config.yaml
positions: "learned"
init: "normal"
init_std_o: 0.00621
init_std_down: 0.00621
lr_mult_o: 1.16
batch_tokens: 32768
doc_mask: true
train_tokens: 234100000
Each number is 128 + 24 x the weight over its row's rms, rounded and kept within 0 to 255. Layers, rows and columns count from 0. Numbers have three digits each. The size before them is the row's rms in percent of the matrix's.

# up: layer 3 MLP up, 768x192, rms 0.346, rows 451-579, columns 0-47
# down: layer 3 MLP down (transposed), 768x192, rms 0.336, rows 451-578, columns 0-47
up451 102:114167119112194100116141101055122132151164136118119136125101141180096140127137128130093130145110134128129181165073109122148132154142153134118135
down451 102:140106137118189133114126138123114115111154159135088151142118133108155118172199109168098147098134174119121126139137115149069069162111151152103140
up452 092:144145143117120120154128169131162147115186149093154112125136174116091126127160157146136161086138145111138143113133103105111126137110145134166117
down452 097:083113137166146126122110128137169138106126105093137110165129130102110105072153129079126130148116118147124152136121147121109100162147128141170115
up453 105:151112095096124126121116152112104142140123098111158170114151145163145087133114139094109126055113109102176157184104160145175144127172143123123118
down453 112:121177162111089129106074112156128092105113119169143140115111162121168110147149139126096115111127148152077118145099133137103112155143115115142185
up454 101:122137094078134127128146134118113133166160167140101121102081123084119139152151093124114094090168097118146170137115129152126120147111093142140153
down454 100:128131131156137103128099082160102139112097104152139143140149080126127128137150153129136139108121124154095138127134127136149159079155135135112143
up455 087:152166095175128136148142157115184112112112121113118129103146113156085095119155149098129082141102189088122052152135156102118104127138124091166099
down455 093:119140100111134120119089099153129130140097132188133086118141179128123151153110120160135128104114115125135128157090139102111122128134149115156165
up456 091:110123130122120143111108153080128128145112084108122172137140142082129151116151133163100113153138143143164085156093159144140126171098110099097104
down456 103:128114141117103105129137080170136131142122111090146100123094134128137144165107143136108130106114126110108150133143155133102110100122147104136147
up457 095:104145090118118119116116130158120116153166134103089180116125110141117163139130130173129131109120119123135062155147093143140107117142085134142107
down457 098:124098145184087158132136160175098136092110118127128134160124137153122110140132105154136128128147098094115100151153125140119163119088123150110106
up458 086:134112109108129117132161132096214134131129109160147125144163096121127120125139105107129124168162116129160092159067140134111110120089125081115101
down458 093:130104124127108117114106114143098122106122103108079111116119104168151145101131128182112109122142128099131102131164140098168152209137152126122096
up459 090:120140132106109165098110090149147114098134106148150138121124093120111112143137136165150095155133098169146137129126077144145131108149130158125153
down459 106:114141076139149187131128164150129108123170166152141173135144145154151096119089149159127106094146102126129141115135093079115090115145126112088130
up460 105:101124122120100102171122106090122128174160071136164129086107107081123138134134145135137134122132148145096122123085156128136075174148133114103127
down460 101:136125152095093140159101111134096145105085089115117085133125127137093120118148188133129156175117099119132156096115109137116095128128166133114143
up461 100:090170125142169103142141163090082137135156107132126134102117119142148107121108143128165130138128154136142129138145097103137118089111129133083163
down461 104:127097126137121113089115131094110142164131175127123162098077142087144109112085109115161111119169142138143101134166157103157130094130128164107139
up462 106:113153146115116114143116083152130138102180093123164113076144105098125097152129185132139084121149143148093116145099152116159108138151171148142154
down462 111:149100108097138096179154161131148128113137115109140091124120113109156109126161143123154139160146109164092127132094120130159129124125111130106148
up463 100:126112094098153082149153088111121121143100167136130132128141122180115153155159154140151124134136123149109132146099163123156159114109117128125148
down463 102:147105130122142120129114128112103070107168134130130139154116136139134100118121082174100072138087135155142165169099134109118148193131116111097111
up464 083:112140139139158107126105135126165138142135110116139120147134128088106162101144122109130199111094133113145117139113148120109108115164107132173129
down464 082:086110059109140133129153131144122118153111141110156113141126138141148111110126087105121098164171111090155114151124113118130163142128158132099136
up465 099:076165112110157132067140134127127154177132130138137143156138115125148128097119114131105096152107132145135093114133148143111146135160120097117115
down465 105:158144116130124093117120140150108136087074121140080118139127105127160150135132188122105107093126161156140162128086115120131078122115177141144154
up466 101:129141158126128083134170151151102112135120161128149046125082125131112099149122110132136145158149126128117136124070138121139134118109136152161132
down466 109:144099127112130144109093118114102100153150148156165168086105114104074115123111157118109112123155141122125169181119147118142141123141108088136140
up467 100:137148143178103135110152157118109128099138122156108128142156163151133093086182156150138107115127090131155116100128054089114135105164102133109142
down467 100:163151105115133123090111118144101113114173139120164113150135158151081098150137128115172071116135113155117113092138086113131148120089122155134131
up468 080:143111110136099132138134153108142131122099164149155111129143113101127165134146114126093137126096138113133095093136100122086121152138150131120173
down468 093:098132130149089122148090129091153158105126116146121102141128136106114145108107142159100118100128101122110139121099119090116150099146130137134181
up469 100:132154081110123153161126104118144114129144081130133095127144114122169136121149104152187087137125158142134125126150120139111153121143118130179155
down469 097:114101115115166109111149150149131143175105148087174153093123131145117173107067179156092137136115144118105136133166141104124122115147108123104064
up470 101:162150091135126108129153193153101134094155085113153134126124134146152138111159094154108115111139127143102132110129097125126119134155113137139129
down470 090:126083111135139169154114091096121105153091143161117209139118148094115128125126123123151143104153145140132147126100192151118151148118118132149095
up471 100:106116113130173082135122197149135151117105135094143117088162119106161160119070130086157115117130119125138140121134118148074142158126146162117166
down471 105:143148117139128165149116147150103128133057117084105127114157136107164129181073118098137116115139085175100109104129090169124101136117186111116146
up472 101:140131148107102128135130127169162110176155108150125178140135153133080123110120138118109108165142182152097130150129110124122106103117095121177126
down472 082:116146155162150098119144101155161124119086162126145087129148153149115175083131144138128109119168121121099085108111094139147135148067141115101123
up473 105:108100139126109128125172171116126096163127176090145122156157127126121138136102169156107107122108132113148123166093112115192143117160119157047111
down473 106:112132132180107163093153159142165095132130149115138129159122160128097135119121174142112128119125173124173111129099119162127162124175123080154124
up474 096:127134135091154144134157109121140070148160104117151118145145121170102167158144117112164143152106165104127125110144160068140122116132085082115121
down474 096:157162165100108116141144150120122137107116100145118078096158149179098096137155124122129119163135082082142102107133112134105098157109148115117117
up475 100:131097098133118141147150141138113125088135172121164089142119128137158161112148104135157140120134126089148133129111163093120124113150112122119143
down475 092:096144154172104145139116131160073137108172137137117134131138134121127141129094105150157140137107124136144144089153152117092126126145110142146108
up476 102:094117094142146088131164138148104146117122142106120175134105081111108094148122155118106132149161110135161098121128115120166088143156089132176122
down476 112:122126127112140091120110106106130096122130117140112152114147120118101093139137132136083120136156141091156180162126087124119150120174120096112093
up477 103:147113112160177147079176076146149146140161134141130097171110094095115148138117131129116118154087127115144134121149163137110135151143133144107143
down477 094:156166132162111112092161130114125130128125120136120117113106138104152134114124139090130117122186120140129120103115113105125109171134088110125115
up478 097:137133127072118144143096100112119090143109163137099183060107083117094172136118147159133137173115108155127108084114126174127119096135108121131104
down478 093:128142170129157129132191146126166140105097125144120124113179119147170108063107152119103124126163098129144128097116141096155144109099151162133166
up479 101:113131117124104144138114135186089148128116110144132119140119089123093148098131141102122116119145104174106144134159128132087116118144144094152101
down479 106:151169130085136086084131145128105117133131123104130121136125155099095155170163130137106132108123087110132133130120116141153124120124156112114129
up480 098:173153151145093130135111123104134146142122143108151074152152127137137150125125104081117115129149125116121127137118163089136113148150096115147095
down480 091:131115139137178118111137165193140127172106134152092105129114129113110139138136122156167164146122112141073148097126068115109126129138106112124122
up481 103:132148135131127146158139130150122145113115126107126074108095140124149131127121146147123137123105124150147112144151100118114090154138129154150106
down481 098:154079104117160157137144128098091118134138137114112090110116119143167140115118135128140161139103120099105114106146125200137093140081124094133163
up482 098:087096139111123175111120160107148094146110138153131115097101151098110130169107157141141095120154123131152123104118155139098128110128101119116139
down482 099:112166149132122080161148113114144139149143136124117148150141134102151099105165118123095126146134140121128138144153136133105127152167108170113148
up483 093:141124110142132138131089121092161150164160108129117103127140092132086111126100123134163123120081123143086091118060146156108126142139092151110141
down483 087:109127109146144116176058125118154155104116108131112093137151165121128134138099108145139143135160109148105130148171121137121107110094163108126132
up484 111:096129151124146099110141114115122128130164138090117152172079117105154110114147151111144144172158122169112116158151154110118115117144119141121104
down484 109:129102109106125096183160085120155143106147151131125144170126143126168112145085174125117136140151143112119096139136108131129143119134161107136115
up485 086:098105148140123120100120116125138090132138112140169129120108096147089115146116061104120122142145127106121129133113120133150082153132119122108154
down485 092:143145127086142130147169111160120160091149121099092100165093133131165134123141157165150144129118159139154136182160117134114182098120151116151139
up486 111:135120179142175149124146141172133072119093130149160088146102152033133117135128126113113125148109163112113132120170099114132131146123114109077134
down486 110:132164143118129094131121115134094148150139096134124155133167085154126133101105118111131148109121125121154110161134122147116156117179124160133118
up487 093:124113136140122126055149109096086161138108107150133141156117114131159134123125157142095127132091118119122115138127173101165156124164115141148146
down487 090:183116112137157132167170149148109155114114110093132110140112120143161120123113121128085105127146156119117140108153148134144131100112128126122121
up488 105:119146195113147141090121113127129142136136136093163147154115111145120153137133150114142114138122090099134142097138127141140132127135146153130154
down488 106:156099102150125094092123109149140141121133130105145141099115120127139100169128156151149096096151119161131113112091093140138074098139086178108106
up489 101:061118116116117107128098125164150121124146157166140149166117135125124056110132171103110122093151124117134132136139155103146166078120147102137107
down489 107:155131135112122120137143130156135122167126160150126113137143128105118134084122121107121184140131151072145134123093095122167132100114110132140114
up490 104:142095135133136148152151076100198139120145120128114116122117121121156094147088122154104082116140133122147169088123114165163113111130071145127109
down490 116:138084122121132154133103106130135143109123131106121150115102177089119120132122109164105101143145120108164162145133120128131130083133135120144186
up491 086:119120149108086131114112125111134115124135134122110135133151131114122107078120103169121121097133117122155122138166087128095128176177110117132141
down491 094:124111102155135132132102133135142131137131095085162109122125122169117134164184132165097119128132100129117139166071120098106131123095164111192098
up492 101:128135095110134115129122102095160116130147112118150127119180156130087168135149097117137153113115135132082136156116117099111144161126129146091168
down492 083:121143115154119118077126148084119098118136150131084163155140109107143121109105121159113110141174081156123145132116138157122144117151143143116133
up493 104:111137110156127145140133099118131107100136139086135114137116107121085101125089088126127155148116184105139088167109164138096163143165096096099149
down493 090:168138100117162141131128128112141169139147179094122149103123152122116128116158132167128148124161137171158127097148098103127039068109141132163130
up494 093:114141170148151076118132095087147113139120131120125099111098113149145114124121107132114086103075160099133120142098146115127114095117105169112108
down494 095:117138112122154152130086128193115171166120117149134111113145138159145142094089172122120153126130170080121110116180129132149127147151165128152130
up495 102:105107090152106147160185138140156116115132133104151094116146147136130151139143115150110149163122115136145105132117144117098119155130136118071166
down495 102:147116137117120093136114079136052124132122109150109148106150152137115106078128141158128091139132162137149115129126161155125108111160107116101133
up496 095:134151139110105090175152114107131138129168080126115090138171124117113143127142137098135141138125120113141144143118151123173126083128134082137151
down496 099:166144151151152149135102159125167136160118125151154108103133181118155121122135139144103131127153138145128098161108100125145168145168129134135127
up497 097:131164140082157129117152133169097104128120141144112095082121109086099146158157154119131153130116171138151137127091138115122120153117108148162126
down497 093:094126154176102137117085109114141137078107144124172106078157112136187162109132117092107098104120134141114110177091109103117106127136141131090150
up498 104:084112112162109158141134136149110148117166105150156124150092128109118123109107143128099098066144112148076170127162106106143097148168112102097135
down498 099:126159069094147126106106147136131105143095122107125128085142128145116115134116134175133085106126111127105100118124120100177129152119136150148129
up499 110:119102075110146147111139120157119160148150125111113147123132096145130143174148088097117123139140150130144126166143084113128145177105138134064116
down499 113:108100141147154167092093105148168162124117091148139141103137156105130107185149117148107124142179116135133140138128152122118089163137111116153138
up500 115:145123128152160150135132135119124117141119133071135092099084081138099089109148150138133078114153128096125096122142166117124115097135137086120111
down500 113:118131118127070152098106035113120153178151154168097159132093093121123157133143124148118138128121110138186132116118101106111123113123115080122097
up501 109:118123138166113117077140110117158121127114127156148108186095128130110143125140112085154112094155147161141075123089151101150119092161122127091152
down501 097:099129121181104127139104099115138134119055136153079088150123102126126136123126124140144132147112092129135085140129132169104098119099167142200088
up502 105:120139126107108133140176145119164137094123130131098149136113125148159135137095134138142130134083170096122165109098123122159126104156149129095104
down502 111:158172162122128134145148134117128153154105140128136174124083102128135171156131111163119127115194098142131136120159137145194157143125136139167130
up503 095:136132132148179127124122117139140129154138115136116113135133144149141149143163109159162090153147147145167146099127083123125163128142091142089119
down503 093:080120149122095095121128123132087106116126139106092119135113100147144125111132125124085100155123131162126171145182140106125094108144160156134170
up504 092:133098125075065112101146133119123087122136105112106137117132126121138139141111156115086118144130138144158141168132107108090107136120121172101140
down504 091:147137137127143108127135136173120121103106154117112140183109133119127103099115171168129132124143120087121118136107156156146130110124134122093103
up505 100:138113124097113136140124127075117192135119087139125188113146151133155107107076129095097123126082111121109133128137105141102144096097106111109136
down505 097:117106113136128139149141109152196148112092095150129133137087183100148142124139117133113181140146139149106112126103079130129138137106108152147117
up506 095:133136137145137119129112137069119171162146146144136138095105139102145137093143094182120101116149146101155141146116111132099127152161113180163086
down506 090:119088123062115127126066133118128127081133138100130101128132183110168130155135156146105134163146149110110123134138152107111161097085154102122170
up507 094:121137154078118123184106142131119120123109135108106127111117134095109161138132155125144125142131114133084116085173170183121131112144119129123096
down507 105:104097117100156115168099144102104062182121126103137112156137128116094158114094159120108095126134126141115180140116099127101128096131123121104114
up508 108:133145121087131161140112164130124116132133136149108130158094140148100124161109113080131088139128150095088081130155124150145136146145108148108109
down508 107:152106147122151138163147150138114115132161094135153119100093132128142141124126130156148123147132167100046112121121128185164128122108159101131122
up509 105:123120132163102139151122115096138127159122132111105149077107168156130124128109158124141160151170073107118127092142144085120147143150131156090089
down509 111:170133125123120128127071131142121136122124143149138149121102176143091178129148138141117131130143139146120152144151172110112147121117119110147144
up510 088:139111101120162187143143154109102142121115122164152151149119142102089138107111103123131106100116083160127162135146138131122178100140110118108109
down510 076:117103127106112079127144105167171152123153126087109137105150133129154114149158142145088099143157123087104113135109093093163091149104140123159143
up511 096:162160111143132179129147130107120147100132147117101150138120125112106100153117101136145135154109136158128100132147124131175134121071113108171155
down511 083:127117161115147134160148106121162121136130103131153108111120141138143124088156197160102128118141130130138119138118084110085130145173110134108084
up512 100:137157157121139114152146121157107141150151144112132127132087147105132147154126085096139091116129096135137143112124126157131120165178094124140108
down512 100:142150117120130157125146136078127126094073158122108129117127092118142081136155101139128129134113159150082094144137171135146079100146143121133131
up513 107:125117145125151109111143126141150150169175090141126137120147128152133108120151119150131106121125110118168120103127136128133133120160144121143102
down513 114:083122130106127150127108115133147150107123095126102092117182185147123167147141148155130140136132124104155142136161121144069151087136119105117122
up514 106:158119135105145122141157092127100109145165112187087134125112098132121165099092148150139092091103133152153098129130127096147154133122144146093156
down514 108:142116133159142151145123128103150100093143134168104135121110131139136102147091116115140117130172158157095086109162141123123119144098150098143114
up515 102:092123142110096134123115100130144088150174138118130115109107118133128058099098152121125145134125121117117137116138152150133138089154103141099084
down515 107:136098133145127141116142120162158148119116137167145144168143140096139115143167115128125140118102074137119143155146098107130136125142175118112096
up516 105:142118121132099141100165175155124171105168100102086131166133101128104164161140127128091143097131127126147136140119128161133143103122191159088085
down516 099:101127138184108120172128133104140155120143128153122117114150118139183162149108121130123156126181094149173119111127075143104097147142116129113117
up517 137:152124147156151115151134142142141118169119092142083143179130099162125108131116100155125134116119110165094112098129099111150091124126121127115162
down517 110:120171132144129087106122146188099141111086173112104153158136134181158160135113173104151130138104135135115131143126065134144141138115143148099154
up518 104:087151091136109098112128111103160109116152118098136139142126114063155144143125126133160102115090130122132068110100116140147106098135136154149135
down518 107:098149170115103083152106121121109099160129103099128132134101115157154136167107159107143123158158146140115113124119157172117128105124144140131117
up519 093:116130162151148172176120161111117120088118149067158106117107120133130129105120167114118115102098135181128174113163158126172149131091133111126070
down519 103:134113122121116159182117083147143179070147154107165131178141158121103120100138114144159137125118130165106087120117139125106116109180092088089117
up520 109:111147158132165171142154131113121131150132143144136103164073093107127146129120143133147119109114122103150132122136114102168134077099111146134183
down520 113:130118177145151133120135112089099136154141150119110112119170144133113117122155103118105108148093092142157131119163136160149118123131106136117135
up521 104:109136077108163153148134117114116082129113138118127145139173141116135089120136145118150141119130134093094094129125141108152175148131118146106097
down521 097:100101107117141123141104152094177116167125075152156159115087149136144138120137125140107138103122135172125150150103144089160143086148136117135135
up522 095:181152096132095139121127102106104165126161145130149123109138127117186150141163113130129163147175121110094159166151159122177119114075104123158144
down522 102:138134124108168157126131173138097102147121109145104149108102143147121133122089161118184133109096136101119143158145152137147131143181071127128109
up523 098:122120107173116104148170099087112177133149120118149129117139129092142095116145111108103109141128129141125117131104165129100165096144114156139110
down523 100:153125145159161087138086143122120116141104139097112136129131186157094167112131144115156150076158104163166113116149135091099115162112113115117107
up524 101:112187137130121166132148104124174136115128115148143174137117118159099121130116135091105114159144128104114153165133118140122100139108129140142115
down524 098:118190107149103129127145119109157130121136136148123098090105125138110158168119148126170139146146188125102079121135121115093120149095095133127106
up525 095:131154123140146131139138136146130117129145133124148143121137096183116134136070134142110136148108103139169176118148124152158117136101084159125150
down525 099:153116166105113139079134150125108072151131119146165143089161109165071123113140115139130134121122130129116103144097153126139115156104131123149120
up526 096:127166156135150091155146098088138115163127172117146126124081075102138084162152123113124097124123107068127098123096198136133168132125115121157119
down526 097:099179145112145149124123122134089154137137124155099132129115119080154139107156084134120106115094148118106157155074132142103157167124118158106155
up527 085:142146123111176174092091127092121136107121075121137127092138119115109158131139148142139123130112117160144118153087119124115146125182078072126106
down527 095:103102105125156131108106149108139110107173173128107124171136139131081133078134067100118162095143053109126132139161129120136169148149154139099137
up528 092:106122158104145160106138109055134181101137125112109115160115143121127112122113137132097122123122109171094120126168126110142143149092127087106170
down528 089:117132155171100108133141165127123110117144133156137154094105135126098152137091073118131126125120150144140092133137111165078161134162142102170124
up529 119:130138132108157063115158151126124143169120128145124093130111106113108148193092123126114130110132127126042131169137138156098108159128115135087144
down529 117:142146167136071150127109139144096132141164118156115146144113136131096144175136222146112104129137123125068136183132126157113135106102148133132151
up530 111:138138151134129134084157110117083110134128142125105114116106119109162132153130146150130081127145122108056166149154138097152144121122147125108181
down530 110:127125151119089118131130133121125107122123145136125115136135137110129123098123126073128167113122106099114082132168092157119131169142088133126128
up531 094:136129102114083164126130102145114114170123093101112115108114128108139109137109101123126140113147143183104145129123132133095160142144101145094120
down531 098:149147177098146152138135119133175083114120105158159121121155134123132118126116132131142112155110098103087180157105098153151137140134109130085111
up532 108:094122134116128142124142130157119114136142192123125126104141112108173080081121172155104114081108147162101129107086085202185155105123107123140139
down532 101:130141105108135137112100149123107166130118131187121157122113149142132167107130126153135129114147093169108124140113149155160104114140134095142109
up533 089:131122142155099134119113178111126115138112163125127147123169112134114114130108105113142123118147188104144137113115107159126129138165096104088120
down533 083:125129138115138117139120093114137123114150092149116113142151160176160141130114140156124160109125134155143140095106066087153125160079122113106156
up534 106:137134098128083146087136189124133101137126155127146090102153141143106138126152129110134083119076124131152098134153132154118127113116115142090128
down534 095:148100120139135122119125148135154135171110161146138100107127142121109187147183132193132083152099128114092103116118107133115099135115129124083124
up535 090:123156152104137141151129140114094098135160131111121155109132099118147130122131103172118100093163121128148113101074141129116105158133071124121118
down535 099:140134175158122151117148134161128127206114142127177133121139109116116113151147108106117163146112151163178116142169114170141116125108113096143124
up536 085:157113148125125094079140134123143168170215074116135143140164146093132107132118115109126145127135141130141139120137145137109101122124169156106136
down536 089:136139156112121119127100100144119122109156107120140130102157127111152122147139114087121070131184123101153166132159121109159153138110105151130097
up537 095:152144148147097167137085123094141133118156142084115117154115123106131162113120117142143080118121152120148136129109122145104148099127104099148160
down537 101:127130089144166098146145120138097121125103120075118117100160112130173143129159116102115173110171118118069076106135101094143126159167122104123084
up538 095:124168111128117150125118150119113107191122084153143118155133152143151153157137123162156112126104203108121105076113093117149134096141076123161126
down538 105:119091102101172108129159103149108109137110171093106151102135166121126126098150128177133096138135142146102113095112117142126126145081143099129123
up539 100:144147095155156150099137118102120111131116120136163136159097118080115108169114116112123127128097141133139135090120101150132083128108126175108140
down539 096:139117151171142130110138080134113140115150094125099135086116122091172188129117136120078120169121160083150109128116140144136166093128130136093143
up540 108:134106160146099145135112140152142140154129119119121109091143135102125141160107118113136144146094102139155101107152132139120132131164109119108125
down540 118:118098072138098132108117101211131150111062143091088124159099115112119128106125104107083131150114127120128111141118175185120150138117131120114127
up541 093:136151140137121143093182135146163134122123125122136129061142131147132141124133126142137154124133112106136118112140139144099141173148135155128142
down541 101:106088134096134122137102113110110128142115107156144129135196129121139134140146176143142089100154099167148136132109146099130099133175112096131112
up542 106:135131129104134140141122151103145102127115151142138150126118121109118111132098133094100149090124136137113128105131141111132135141088122114152132
down542 100:149120125114121147122135077137128195105122132136083154152117138075135140137143104157170163110095095161160141144142186119127140139090077150097083
up543 103:137104070118137156133132123166127168090164153128113065111133101089111103131124135154144129137115108120100145184135161150135113130094118138157120
down543 103:123105141162119133109159167089148145170128159106167140163156128112140119106135129161176165145138156128132106126140109151124162132136133127137145
up544 103:073140147179142084094138109137151147157158154133125132117148145132170145118103107131099149123115164088113115127088129120136143145115111109100137
down544 103:157123155133125161151092146089115074116090149153107114169169168126129087167152098161161082131136119124132098101107164136135118153122132135108128
up545 100:104127093098103148081172102145128155098162121146121160104130077091160104104111120125114131162110129169108124172094125064084116162110139144104132
down545 096:120117131104115146115117174094128097147119113140112115123102102145102134130104141134153107147134120146144147143084158193118125126151132090140117
up546 107:112128136131126116136131119157121105122149117109137153093161140154112121085117124134132133115076101154123167138125120169120149110106093133151117
down546 109:162135170133116137142150129128150164156140154082129116109118145108158120072167093115123139141103150132087115115092104193143129105151167109198113
up547 109:152103109159101147179149125080114131122162086169156110153166146130124158154112140138124139120090092077125145172185198177057120139087112155151160
down547 114:182127143119142115130127096113095175098137153185118130128120100112106112155125167092080099134147147159150112124168155135104124085127145060167146
up548 093:105146104144150127145126168120135139148136133068131150128131149123136097115134145108133096156119104165123172121136134122113088134178117163109136
down548 089:048117120119150127131104102122144123173146148126112138122114149135141139117118101172122103139114147098066143171109101119144162108144144156146107
up549 100:110138127114173155133110129169123138137152144104133140148101121115164117164144124137128152133140106135127138163105146135134127151138113146173089
down549 099:151154122141194077158162156116123131150135105124128101116139172115124103112086123154127122135120159142137091142177129119093128102153105128156122
up550 097:125133114120141123114201162088122091160127152102116180108124154138110124151144113153116145137110126127127109112097092140133116146130140155126138
down550 096:145139098101127092134159130124086118113156119100119156081194107129120098132119120081124117120092105087108104107144121155153133155116184105123103
up551 092:146117129194131129169152130116123085180097156117096142113104110078164176159126104166140114129136116114125138146181104166142115140158105147124112
down551 098:088118130135131096152109144161137127136106122121170105124117092169109120113167123100111161120126118143113167109131136109107096139110175109104109
up552 098:166127114164103114135133100148148120133158154140139150128156078167093153129106148069114135124124127109159118132137144147121083142131093144103145
down552 098:130114110152194127148133165143106152142141125147112116145097075163103117160146160126116133125121120127122140139145143145138129104138143173120101
up553 101:102140143158122118115096121132139175151103116102076147105120150107146126155127076151107136145129134127111176102157115127135142132120136134135106
down553 096:103132120084135161112119162147144128092146125093127157123097142140076077092129115162107119132127152103127121098117079111104125149105114124116132
up554 100:088138136098133120137153110067178129086124164132088111129125142117129111162149150167154183144106137131117079116121092128133115142125142133138141
down554 100:179125106082137140104121181115124094107169146143126139119095132103058123132127183165175112128108092118092114154124122169139115144099142126103124
up555 104:145144182159130101130157122119114129104147170126122077116138137133112127128093131106154149120124120107120087118143129137101100150108135070135158
down555 096:100087120147127089116140085119135146151143123107157130148133123114143128158148137138113142107127108130113111126110118158106082133102126132115127
up556 105:109152129137146130133140134177074125052128103137166162179148069068101106135098086152120118129104142154141130140091113133136180127146145110113119
down556 115:179156092109147176088157104122122109094128126135106136159144096155084109131105096131105143109166112127112113140124115092108140094147131167120158
up557 114:124109121107160130128106119131103118127144106103099126156154109099110146124136146116133132119110152117060150110164117092106126125131116121189131
down557 098:084116136118142097087130078108142132133109127151127141136151090128081111085175158099122125153098100131155129107114120116134131095130134112137152
up558 104:120088127107155139111168168157163130154116094128119118116106094164128133125104106113108141122137113126089149099134077142098093168105144145113160
down558 103:116180140156115125159117128076119140101148137157127151116130168119130115128124174124131119130120119152105132131095185123135131146130099095119123
up559 096:119144164138136135080165108077107126141115078088146091167124110143142129115096116131118100148102143117194136110117123145124169106154123102143185
down559 092:108141170134103158150062146117115143089125130141100115146155169120124178162119087143120107165116103151101152142138154148122153099131123072118105
up560 088:140143162128161137160101174118138094147121119149101124119109164112164159104120103134144112118112142144113112175136126152144171139103096157159144
down560 088:163138172120091146115090154087128074114099139098119106118139134155132099143138182107130099097162132125139087077138150141109111112195133138114135
up561 097:109110141124152102121128104118117086114117175141182142101133116131113106128124138135130094176134149156118107132101127101134096099133155127152133
down561 110:157133107109151120150116121133100105133129149180063123145126131101118136139143120066107082158123114121120104144162135117110118130138118180139145
up562 102:111098160080123124158132109118150122177122133128143144144137129141110091132121097150138103133111073081119125141165137139168116078182130110117159
down562 099:132048170134157098142178105132097139137189117117139108160100118142111138136160109085107110145127144119159128112161101147086123150129147131133137
up563 096:151133080129150095102162143136157130132140111111158161127145094160119136166110146134124101172132112145092113160110124109123149148114115129164146
down563 098:122112145133084100107104141133175105129142145161166156133156138131109142149104104108118132169077159145132158125144160104126143146129108097109080
up564 093:133120144134142086096133169129137116108144141137132141129141111114152138129143156140121097076099165122082124088137149105112100118135121140140101
down564 093:095144134141141129160133149130116144106112127116128117141162167098190108136125144120128109141159134119118164133103136141153121070090143165090139
up565 100:142129124118136149179114178099146134161121105112130121141139130136130084143098120124117156140135109117114130101154102113123126122136101143148128
down565 090:159121178160161124130139113139097133121107140104145105102120142093179128156170122089088154129109136097122101125149138123104112178109122101164139
up566 101:112124097167123120141152115152118134107097149147173139089126161150121101129127144113146130147158101127145093130105187100141101161120143119144123
down566 110:130143145144117119087125095093117094106089074134155143139133127158150152165140153146111110125120121139155140111153118154077118102172133144140124
up567 107:131108136063125155126126136145093135140124134126120111148125109085129089139130147087099119118125153110127134154151154153095161163046121125112166
down567 102:182134113145136080160093140157134115102133100126115141108104090137150095116166114137152139123123174068129139085132110149090125103155141104128106
up568 100:112136113132175114142151141162135165189137092148166145108119123119135109177104162123121134099161162134135143150099120131108143123143121138147144
down568 092:127119107125134117093168098149168108147099122130191164144140112136088111136118077136183131108178112115167159128160142114120122110138158106091128
up569 108:154111101093119161148134072136123121128131152157131084112140099132115145158106176078129110113148164146146136119099135121141127123129126162101081
down569 114:096135128097088104143181098115136094166117116124087126086141125144126153102171124147140121112123134141132081106127137151112139161122153126133084
up570 093:123135126136156109147145089125177097122123146151133085130111169137134108111170090137134122118098176102138118095110130115114130096145122201123130
down570 098:118111143125166115150106169103104122159102099131169120133103146153153098075146143100115135144121112095110125134136156127126154100104147120149113
up571 093:136146137152119127118129137137099082110153194089096153134140120118107101107106147093120126121134131117122134170152084124136094116116132138130116
down571 098:119102179173124127123127169083133105141137145126144091162148136158117102107187124121124118156110119079149082152156106099060172117136142120145146
up572 119:136110115137145174156139137143068075132109128149108124126159136122175120095125105113072085146137133114149145134127164135139155132179103117150124
down572 122:140126102087112106137133134109086125133123112126146167153160142113121087134119175143125141118168144149165147137144144119092124157103138111124108
up573 116:099134134180130146134144154156170169121166122178084083163064104139113140118137153089127119130111095118109141118120154174116148135112146130130151
down573 123:113160146137147145119137141118155144094127133125136123130133136143123132122117127111149119160140114124085150109105133161134114149144144155165108
up574 097:137123175145087137137170110115109146159127105127144134123138157096115105116106078134164141129114122157123120128155133116146114162124120150098139
down574 097:126130114076127182089126121153120109116126117139146126103111127121101154165129114143154096118159119122119150147180146102119134125076128166120145
up575 100:156176122135127147098131153098105123162111131127110140133142111167140159111137144110125144114113131158174117143088096179131113085159115127148116
down575 100:122127124133117091098137163113118113140147105095119102152103078127172129140127160146105125144128160125184089091149114117131089130118108181108149
up576 110:089108144141119158123138138097077116138140133155186127115141144152153162113145106124084159129161131145155153101104124149136092171103107113094116
down576 106:130108155172159121163144136172117132084117101117110091144133102110152120128138127137073113123127171101116114146148157100155139132130131127131114
up577 095:145129170093176111147095160150158119132168129160139102158113087107120121133105137110114150167167119137109152125132109131105141139147109155126116
down577 103:158152156156113100142126137107152108141149149101137120085115144130172109096153125138114130080117095101115179115145143125115079119097110118171123
up578 094:128138122122132173094145104128116074131104138132111127085128112108115125132162109171162158161123162084154119144044180124131136154126119069111157
down578 101:114133124149142104166116105123131143138171066100147116150139122121164112114140119107116109137126121100135134107159099131139114123132145155122130
up579 110:158111108179102092135078107120112122163122110065128148123152138136126140132130071153112102151125143129092142162187119155166101148124138164142138